Part of a small language model's weights.
Architecture: RMSNorm after each block, biases, untied embeddings, normalized queries and keys, capped logits.
Each number is 200 + 30 x the weight over its row's rms, rounded and kept within 0 to 999. Layers, rows and columns count from 0. The size before them is the row's rms in percent of the matrix's.

# down: layer 4 MLP down (transposed), 1792x448, rms 0.0405, rows 943-961, columns 392-447
# gate: layer 4 MLP gate, 1792x448, rms 0.0479, rows 944-962, columns 392-447
# up: layer 4 MLP up, 1792x448, rms 0.0442, rows 944-961, columns 392-447
down943,099,202,188,197,204,211,204,194,164,215,187,176,142,220,195,188,182,214,260,214,220,246,156,173,172,193,151,236,206,257,171,179,185,223,204,228,263,170,240,209,188,192,191,208,181,204,204,192,140,190,208,230,156,266,190,212,178
gate944,105,191,162,180,213,217,191,216,153,189,185,192,218,190,168,243,172,194,250,214,185,209,237,150,205,109,168,194,181,248,163,193,177,153,168,231,187,183,209,193,224,165,195,200,171,207,240,187,247,221,220,193,193,205,219,146,226
up944,100,193,163,212,173,195,175,181,215,224,185,208,175,203,186,213,164,217,264,235,191,195,182,234,205,198,187,203,207,232,230,252,281,205,148,254,208,157,155,126,171,238,188,185,152,172,189,154,234,205,156,224,167,218,158,200,194
down944,101,214,184,217,200,253,200,152,178,149,237,221,188,188,184,241,171,201,181,211,209,218,269,183,175,192,213,244,218,162,146,229,221,215,211,194,191,210,182,189,187,209,159,218,177,225,188,242,188,287,174,235,207,158,228,212,230
gate945,092,175,219,199,125,164,191,234,195,206,208,230,243,205,199,174,153,196,200,218,188,184,193,167,147,220,182,193,250,239,197,202,223,155,188,227,224,183,202,227,213,204,240,227,219,214,166,160,189,201,233,182,200,216,209,200,214
up945,096,176,188,214,226,229,217,300,200,202,149,152,260,139,235,187,203,222,220,185,214,232,185,216,165,188,243,228,184,219,210,259,180,165,194,159,199,172,205,199,227,159,254,192,230,201,182,232,121,223,226,155,179,226,171,197,203
down945,117,211,204,193,218,231,193,221,207,192,175,190,140,267,281,219,196,205,190,171,192,202,202,199,196,204,178,190,193,218,164,206,217,194,203,175,244,174,214,195,205,206,213,226,190,196,208,203,193,201,215,188,219,193,189,170,215
gate946,093,198,241,222,249,241,183,178,198,180,197,204,218,210,180,170,180,103,238,185,252,195,186,182,162,152,222,211,195,207,203,169,158,138,140,155,222,244,136,210,214,179,206,226,200,181,206,191,215,204,225,193,213,148,203,205,211
up946,091,216,214,177,190,192,262,287,166,207,152,226,201,214,196,120,184,146,226,226,175,168,192,202,177,237,193,242,204,219,220,228,235,146,200,214,220,195,181,197,212,194,240,180,204,177,203,196,203,213,243,182,196,240,184,238,286
down946,103,213,189,214,172,180,212,205,213,211,223,178,209,178,298,159,252,199,197,214,186,196,217,209,165,181,218,165,214,211,194,261,217,233,224,195,242,226,219,189,221,213,206,244,214,220,187,186,236,198,208,211,270,249,169,202,196
gate947,103,218,217,167,171,237,178,122,213,178,189,237,202,192,188,170,218,228,157,187,177,213,231,176,219,250,232,167,171,159,220,208,177,197,203,190,177,186,241,183,252,220,137,223,184,201,215,205,173,145,191,211,237,199,226,202,162
up947,103,187,241,136,232,183,250,224,213,196,213,182,261,169,176,172,182,238,194,184,223,233,190,217,185,148,172,157,179,231,231,193,209,245,232,224,224,190,221,216,191,168,194,187,196,229,185,150,196,160,160,256,223,171,218,191,266
down947,102,197,205,183,192,225,179,125,220,188,206,220,181,202,186,227,173,204,123,191,210,267,191,215,152,190,233,237,153,189,232,200,244,143,242,224,184,200,189,73,206,214,204,156,188,220,206,186,211,252,157,195,239,259,193,211,201
gate948,091,216,244,157,250,236,152,175,205,251,166,246,214,207,198,158,205,237,222,225,218,194,240,193,198,235,139,209,142,194,177,224,162,206,157,218,195,180,207,202,246,144,254,177,234,193,186,231,196,150,179,255,225,206,204,209,221
up948,094,217,218,149,166,157,258,189,187,234,240,179,195,157,204,139,202,177,224,246,172,212,223,215,161,195,161,146,253,226,185,198,274,167,238,221,234,229,220,219,179,204,238,258,158,147,180,233,217,206,170,170,178,151,189,227,240
down948,088,199,222,165,185,181,260,257,237,152,204,239,210,162,203,184,258,209,216,152,164,190,176,159,165,178,199,197,234,224,173,179,239,228,233,220,240,159,245,220,247,153,177,257,166,161,185,230,171,200,135,162,175,210,215,240,217
gate949,103,168,224,222,142,205,170,123,209,168,233,162,219,206,224,161,240,265,232,258,203,191,156,155,161,199,200,178,208,165,221,157,223,228,187,132,176,223,192,179,209,224,226,167,174,201,174,156,223,220,247,135,236,216,191,177,173
up949,100,227,178,186,216,231,232,196,228,154,235,186,205,152,297,199,226,201,145,228,159,201,200,177,192,204,218,199,209,215,238,276,208,203,234,161,176,183,239,164,217,268,187,147,146,223,159,144,159,206,217,208,207,198,218,205,229
down949,098,195,168,180,245,251,222,189,216,162,224,174,172,203,231,243,214,185,183,263,150,228,194,196,158,184,183,174,262,226,186,203,208,212,171,206,222,139,261,206,202,169,212,201,227,205,197,265,200,184,248,185,198,203,175,176,198
gate950,084,225,140,194,237,222,184,179,248,205,169,175,205,213,190,185,211,223,178,247,195,196,228,145,273,211,200,194,203,180,202,215,172,231,171,216,196,222,177,180,207,174,191,196,193,191,220,160,185,171,213,233,221,262,161,141,188
up950,083,247,213,201,191,229,221,179,245,185,237,197,173,168,231,160,186,198,206,235,245,162,238,192,219,207,206,169,223,161,164,216,196,228,212,232,244,222,192,185,168,198,226,185,237,154,164,206,165,189,171,207,214,233,166,176,211
down950,081,181,209,199,141,174,182,246,211,181,193,193,210,182,202,207,202,165,216,161,200,221,183,235,182,223,231,240,161,220,229,223,214,198,212,236,186,180,154,236,232,162,196,180,189,203,210,250,189,187,232,227,205,170,262,172,192
gate951,102,184,168,190,196,242,169,248,206,156,165,148,184,252,185,228,238,211,208,237,197,244,233,185,216,163,222,211,243,195,228,168,225,185,232,137,180,159,189,181,158,204,212,204,224,160,213,210,240,208,227,208,188,191,213,209,190
up951,099,199,211,254,149,159,179,163,217,203,203,178,191,220,207,217,271,195,203,233,181,168,220,215,224,189,160,197,219,205,208,163,222,224,197,208,214,193,220,176,189,232,216,156,195,170,144,142,193,164,137,230,226,206,154,234,157
down951,102,212,242,204,196,165,214,214,223,190,191,214,213,183,130,162,196,220,181,179,205,210,214,185,185,201,190,201,251,184,168,208,210,261,188,213,135,186,268,156,210,167,207,213,174,201,165,202,126,181,146,216,229,149,186,208,202
gate952,103,179,192,219,188,191,174,230,164,199,207,204,219,189,225,139,234,210,221,237,220,175,213,179,197,238,189,195,160,194,201,160,198,238,187,212,180,222,226,170,184,226,191,170,249,202,211,157,218,178,196,161,182,168,226,206,189
up952,101,121,194,208,187,167,193,251,202,169,201,196,189,204,223,240,194,232,191,190,137,198,206,231,196,234,225,198,192,263,222,199,180,203,216,219,182,207,225,211,214,203,201,176,163,213,216,255,239,205,273,219,169,124,208,166,166
down952,099,191,167,220,168,216,191,180,222,205,202,275,151,206,190,225,176,199,230,237,219,144,218,200,218,164,179,148,192,189,242,214,188,185,217,256,198,204,153,184,229,207,196,240,212,186,205,202,178,241,194,211,259,185,193,184,240
gate953,107,183,176,219,144,221,207,206,172,181,214,186,205,217,207,202,177,231,261,197,153,190,214,178,244,146,212,233,185,228,296,194,224,195,161,182,156,195,199,199,213,212,182,239,170,195,219,191,188,192,186,214,184,157,194,231,227
up953,103,204,218,205,204,224,206,201,167,196,229,171,154,130,197,227,170,202,206,164,138,179,194,149,202,205,168,205,184,124,208,169,235,227,236,195,197,147,197,195,184,245,166,266,232,221,205,182,132,264,172,213,192,176,181,202,216
down953,102,170,173,169,215,230,170,168,193,177,197,196,209,219,208,203,184,216,150,189,267,233,169,184,267,195,271,261,167,197,204,197,208,221,201,163,168,214,219,152,218,195,153,186,182,188,212,197,201,232,212,199,235,189,231,201,166
gate954,094,194,210,233,213,271,212,149,208,183,243,186,159,202,200,213,202,243,195,264,184,219,206,223,207,195,198,220,176,163,185,192,182,179,166,202,149,273,227,190,210,236,169,213,200,189,158,197,237,231,200,200,183,233,192,227,179
up954,093,199,129,200,156,213,212,201,189,210,194,212,201,180,151,250,185,226,193,233,191,221,167,181,178,245,231,176,193,198,190,199,249,192,162,181,166,187,161,199,201,197,187,191,211,149,158,245,247,201,224,270,228,207,218,192,152
down954,095,195,219,239,172,189,181,233,151,204,197,178,175,189,206,171,161,272,160,249,197,181,267,187,237,167,213,237,188,191,252,238,197,169,179,229,216,208,206,163,179,218,218,252,247,211,202,172,166,187,228,185,191,244,152,179,241
gate955,105,193,225,184,162,209,264,140,212,184,178,239,225,231,166,197,159,189,179,198,183,260,261,122,210,198,163,200,174,227,170,225,205,175,217,147,191,202,170,209,220,185,258,224,164,197,179,230,186,190,172,216,189,210,214,171,206
up955,099,178,189,154,231,209,197,137,163,215,161,189,222,258,216,205,212,175,148,204,204,198,185,215,164,203,156,227,199,186,181,176,219,174,156,256,216,184,245,238,275,170,231,158,198,203,143,204,158,219,168,216,173,180,186,227,157
down955,102,189,213,227,224,166,177,218,205,207,189,219,215,201,121,195,185,197,230,218,167,204,218,208,204,202,247,232,195,199,239,128,200,206,214,243,153,196,211,226,160,270,235,214,145,193,143,200,168,197,200,178,180,225,112,170,167
gate956,096,228,242,252,170,160,157,125,201,170,250,214,171,226,236,161,236,216,186,194,172,221,246,195,182,277,218,127,242,221,240,144,173,230,241,197,191,200,168,155,184,241,172,181,189,235,182,157,184,216,186,173,207,157,215,259,189
up956,090,258,229,212,237,209,202,209,252,237,216,208,132,204,246,221,215,228,209,205,172,226,216,209,172,170,173,189,250,219,237,240,155,196,198,191,203,203,155,250,210,174,235,200,162,249,181,224,207,186,207,154,215,174,232,152,197
down956,107,193,168,211,185,212,195,181,200,215,180,189,175,226,280,239,229,188,168,170,214,203,182,238,190,204,214,219,219,182,203,111,206,156,209,197,243,240,183,247,197,197,251,190,224,215,224,189,203,212,262,149,187,178,266,230,170
gate957,104,113,185,194,196,214,238,254,200,216,210,183,203,226,167,215,219,156,204,194,214,234,207,204,245,232,190,203,193,227,180,221,219,228,170,221,204,202,259,215,180,141,209,268,205,260,240,196,169,148,158,192,215,247,183,240,212
up957,104,192,177,180,246,163,213,238,160,250,200,211,219,234,239,186,228,219,257,218,220,224,161,249,247,211,218,166,205,253,205,142,246,175,194,183,182,248,201,204,196,216,158,203,165,226,216,268,209,205,140,245,171,188,224,158,217
down957,103,230,186,186,169,210,210,231,184,179,201,202,175,220,191,179,229,164,203,222,171,206,205,209,152,189,211,206,179,198,241,213,180,234,188,202,185,196,203,186,197,190,182,196,154,209,178,245,225,160,209,193,216,242,213,207,172
gate958,098,141,201,249,232,213,199,201,225,205,203,195,208,194,207,171,167,201,189,197,201,173,236,243,248,215,170,172,202,266,205,201,227,227,185,152,174,185,235,162,177,206,197,193,217,205,207,150,167,217,206,224,192,172,218,235,186
up958,100,187,189,195,185,268,189,235,198,245,185,204,199,178,207,171,238,221,201,177,236,184,188,194,203,167,201,186,154,206,156,163,223,239,182,258,217,188,227,272,217,159,232,214,232,219,222,181,215,181,192,208,206,219,212,165,220
down958,100,200,218,136,204,182,247,191,242,209,210,155,218,186,208,237,212,220,147,255,179,216,215,196,218,224,226,205,232,190,199,201,219,254,164,225,206,226,200,248,222,228,231,159,220,216,214,254,201,217,147,195,225,153,204,227,180
gate959,101,174,183,239,224,235,167,182,181,145,198,161,189,234,233,193,226,200,229,259,169,199,187,212,200,172,207,158,151,157,201,170,200,239,167,232,232,226,213,213,191,227,253,203,194,237,183,155,180,196,210,158,155,247,201,203,184
up959,098,183,219,189,250,225,217,261,198,175,126,165,226,202,198,267,192,196,208,191,189,194,142,174,258,249,195,270,231,206,185,200,192,208,199,179,211,163,198,226,212,175,192,122,199,248,211,233,190,197,214,224,148,238,201,226,266
down959,101,220,219,216,198,158,243,228,191,217,219,211,211,183,178,207,221,196,240,221,186,144,199,234,196,216,232,238,204,218,189,200,159,195,198,190,173,245,220,179,157,174,169,219,205,216,174,208,172,223,219,191,199,202,191,206,233
gate960,087,200,232,250,192,209,201,114,177,186,251,251,206,225,238,171,249,194,163,167,180,244,221,191,195,219,231,136,209,174,160,171,177,188,231,178,211,186,240,194,176,240,181,189,227,156,204,199,183,212,192,193,223,158,190,250,160
up960,088,206,178,196,261,228,214,202,221,190,182,147,221,224,255,241,216,118,211,218,199,201,199,222,233,155,192,196,177,197,199,220,203,159,223,209,225,254,250,254,179,184,213,216,238,232,205,137,209,158,133,195,190,187,196,215,166
down960,106,213,194,185,210,193,192,215,236,169,181,192,197,206,221,216,211,179,236,145,177,200,175,221,213,234,193,246,192,191,208,73,215,194,242,206,215,233,187,238,194,164,203,216,217,185,248,184,202,130,186,156,139,194,263,206,163
gate961,100,217,193,205,171,202,196,162,132,198,237,230,239,234,178,209,226,205,234,170,186,201,215,267,160,231,180,219,236,188,180,196,211,224,176,187,194,168,198,194,200,198,196,136,208,249,173,249,179,239,244,194,161,193,236,232,218
up961,098,158,232,193,174,236,221,220,175,177,188,197,157,161,194,211,186,208,227,133,206,225,228,155,199,193,176,187,208,171,155,156,204,235,220,162,196,215,215,199,228,193,234,228,188,269,197,162,213,231,195,224,218,209,208,203,218
down961,097,245,177,203,222,179,168,207,194,237,179,170,193,168,222,183,215,179,184,137,157,210,188,174,174,211,163,220,169,251,221,264,227,202,147,167,172,231,165,272,208,159,202,204,189,116,223,210,135,229,162,218,271,240,136,183,225
gate962,110,170,180,209,189,157,220,253,163,193,240,170,234,235,183,215,244,170,184,183,201,230,225,198,235,167,190,205,238,224,215,167,123,243,221,92,209,220,225,233,162,205,187,193,193,213,170,176,162,150,184,216,202,218,214,175,243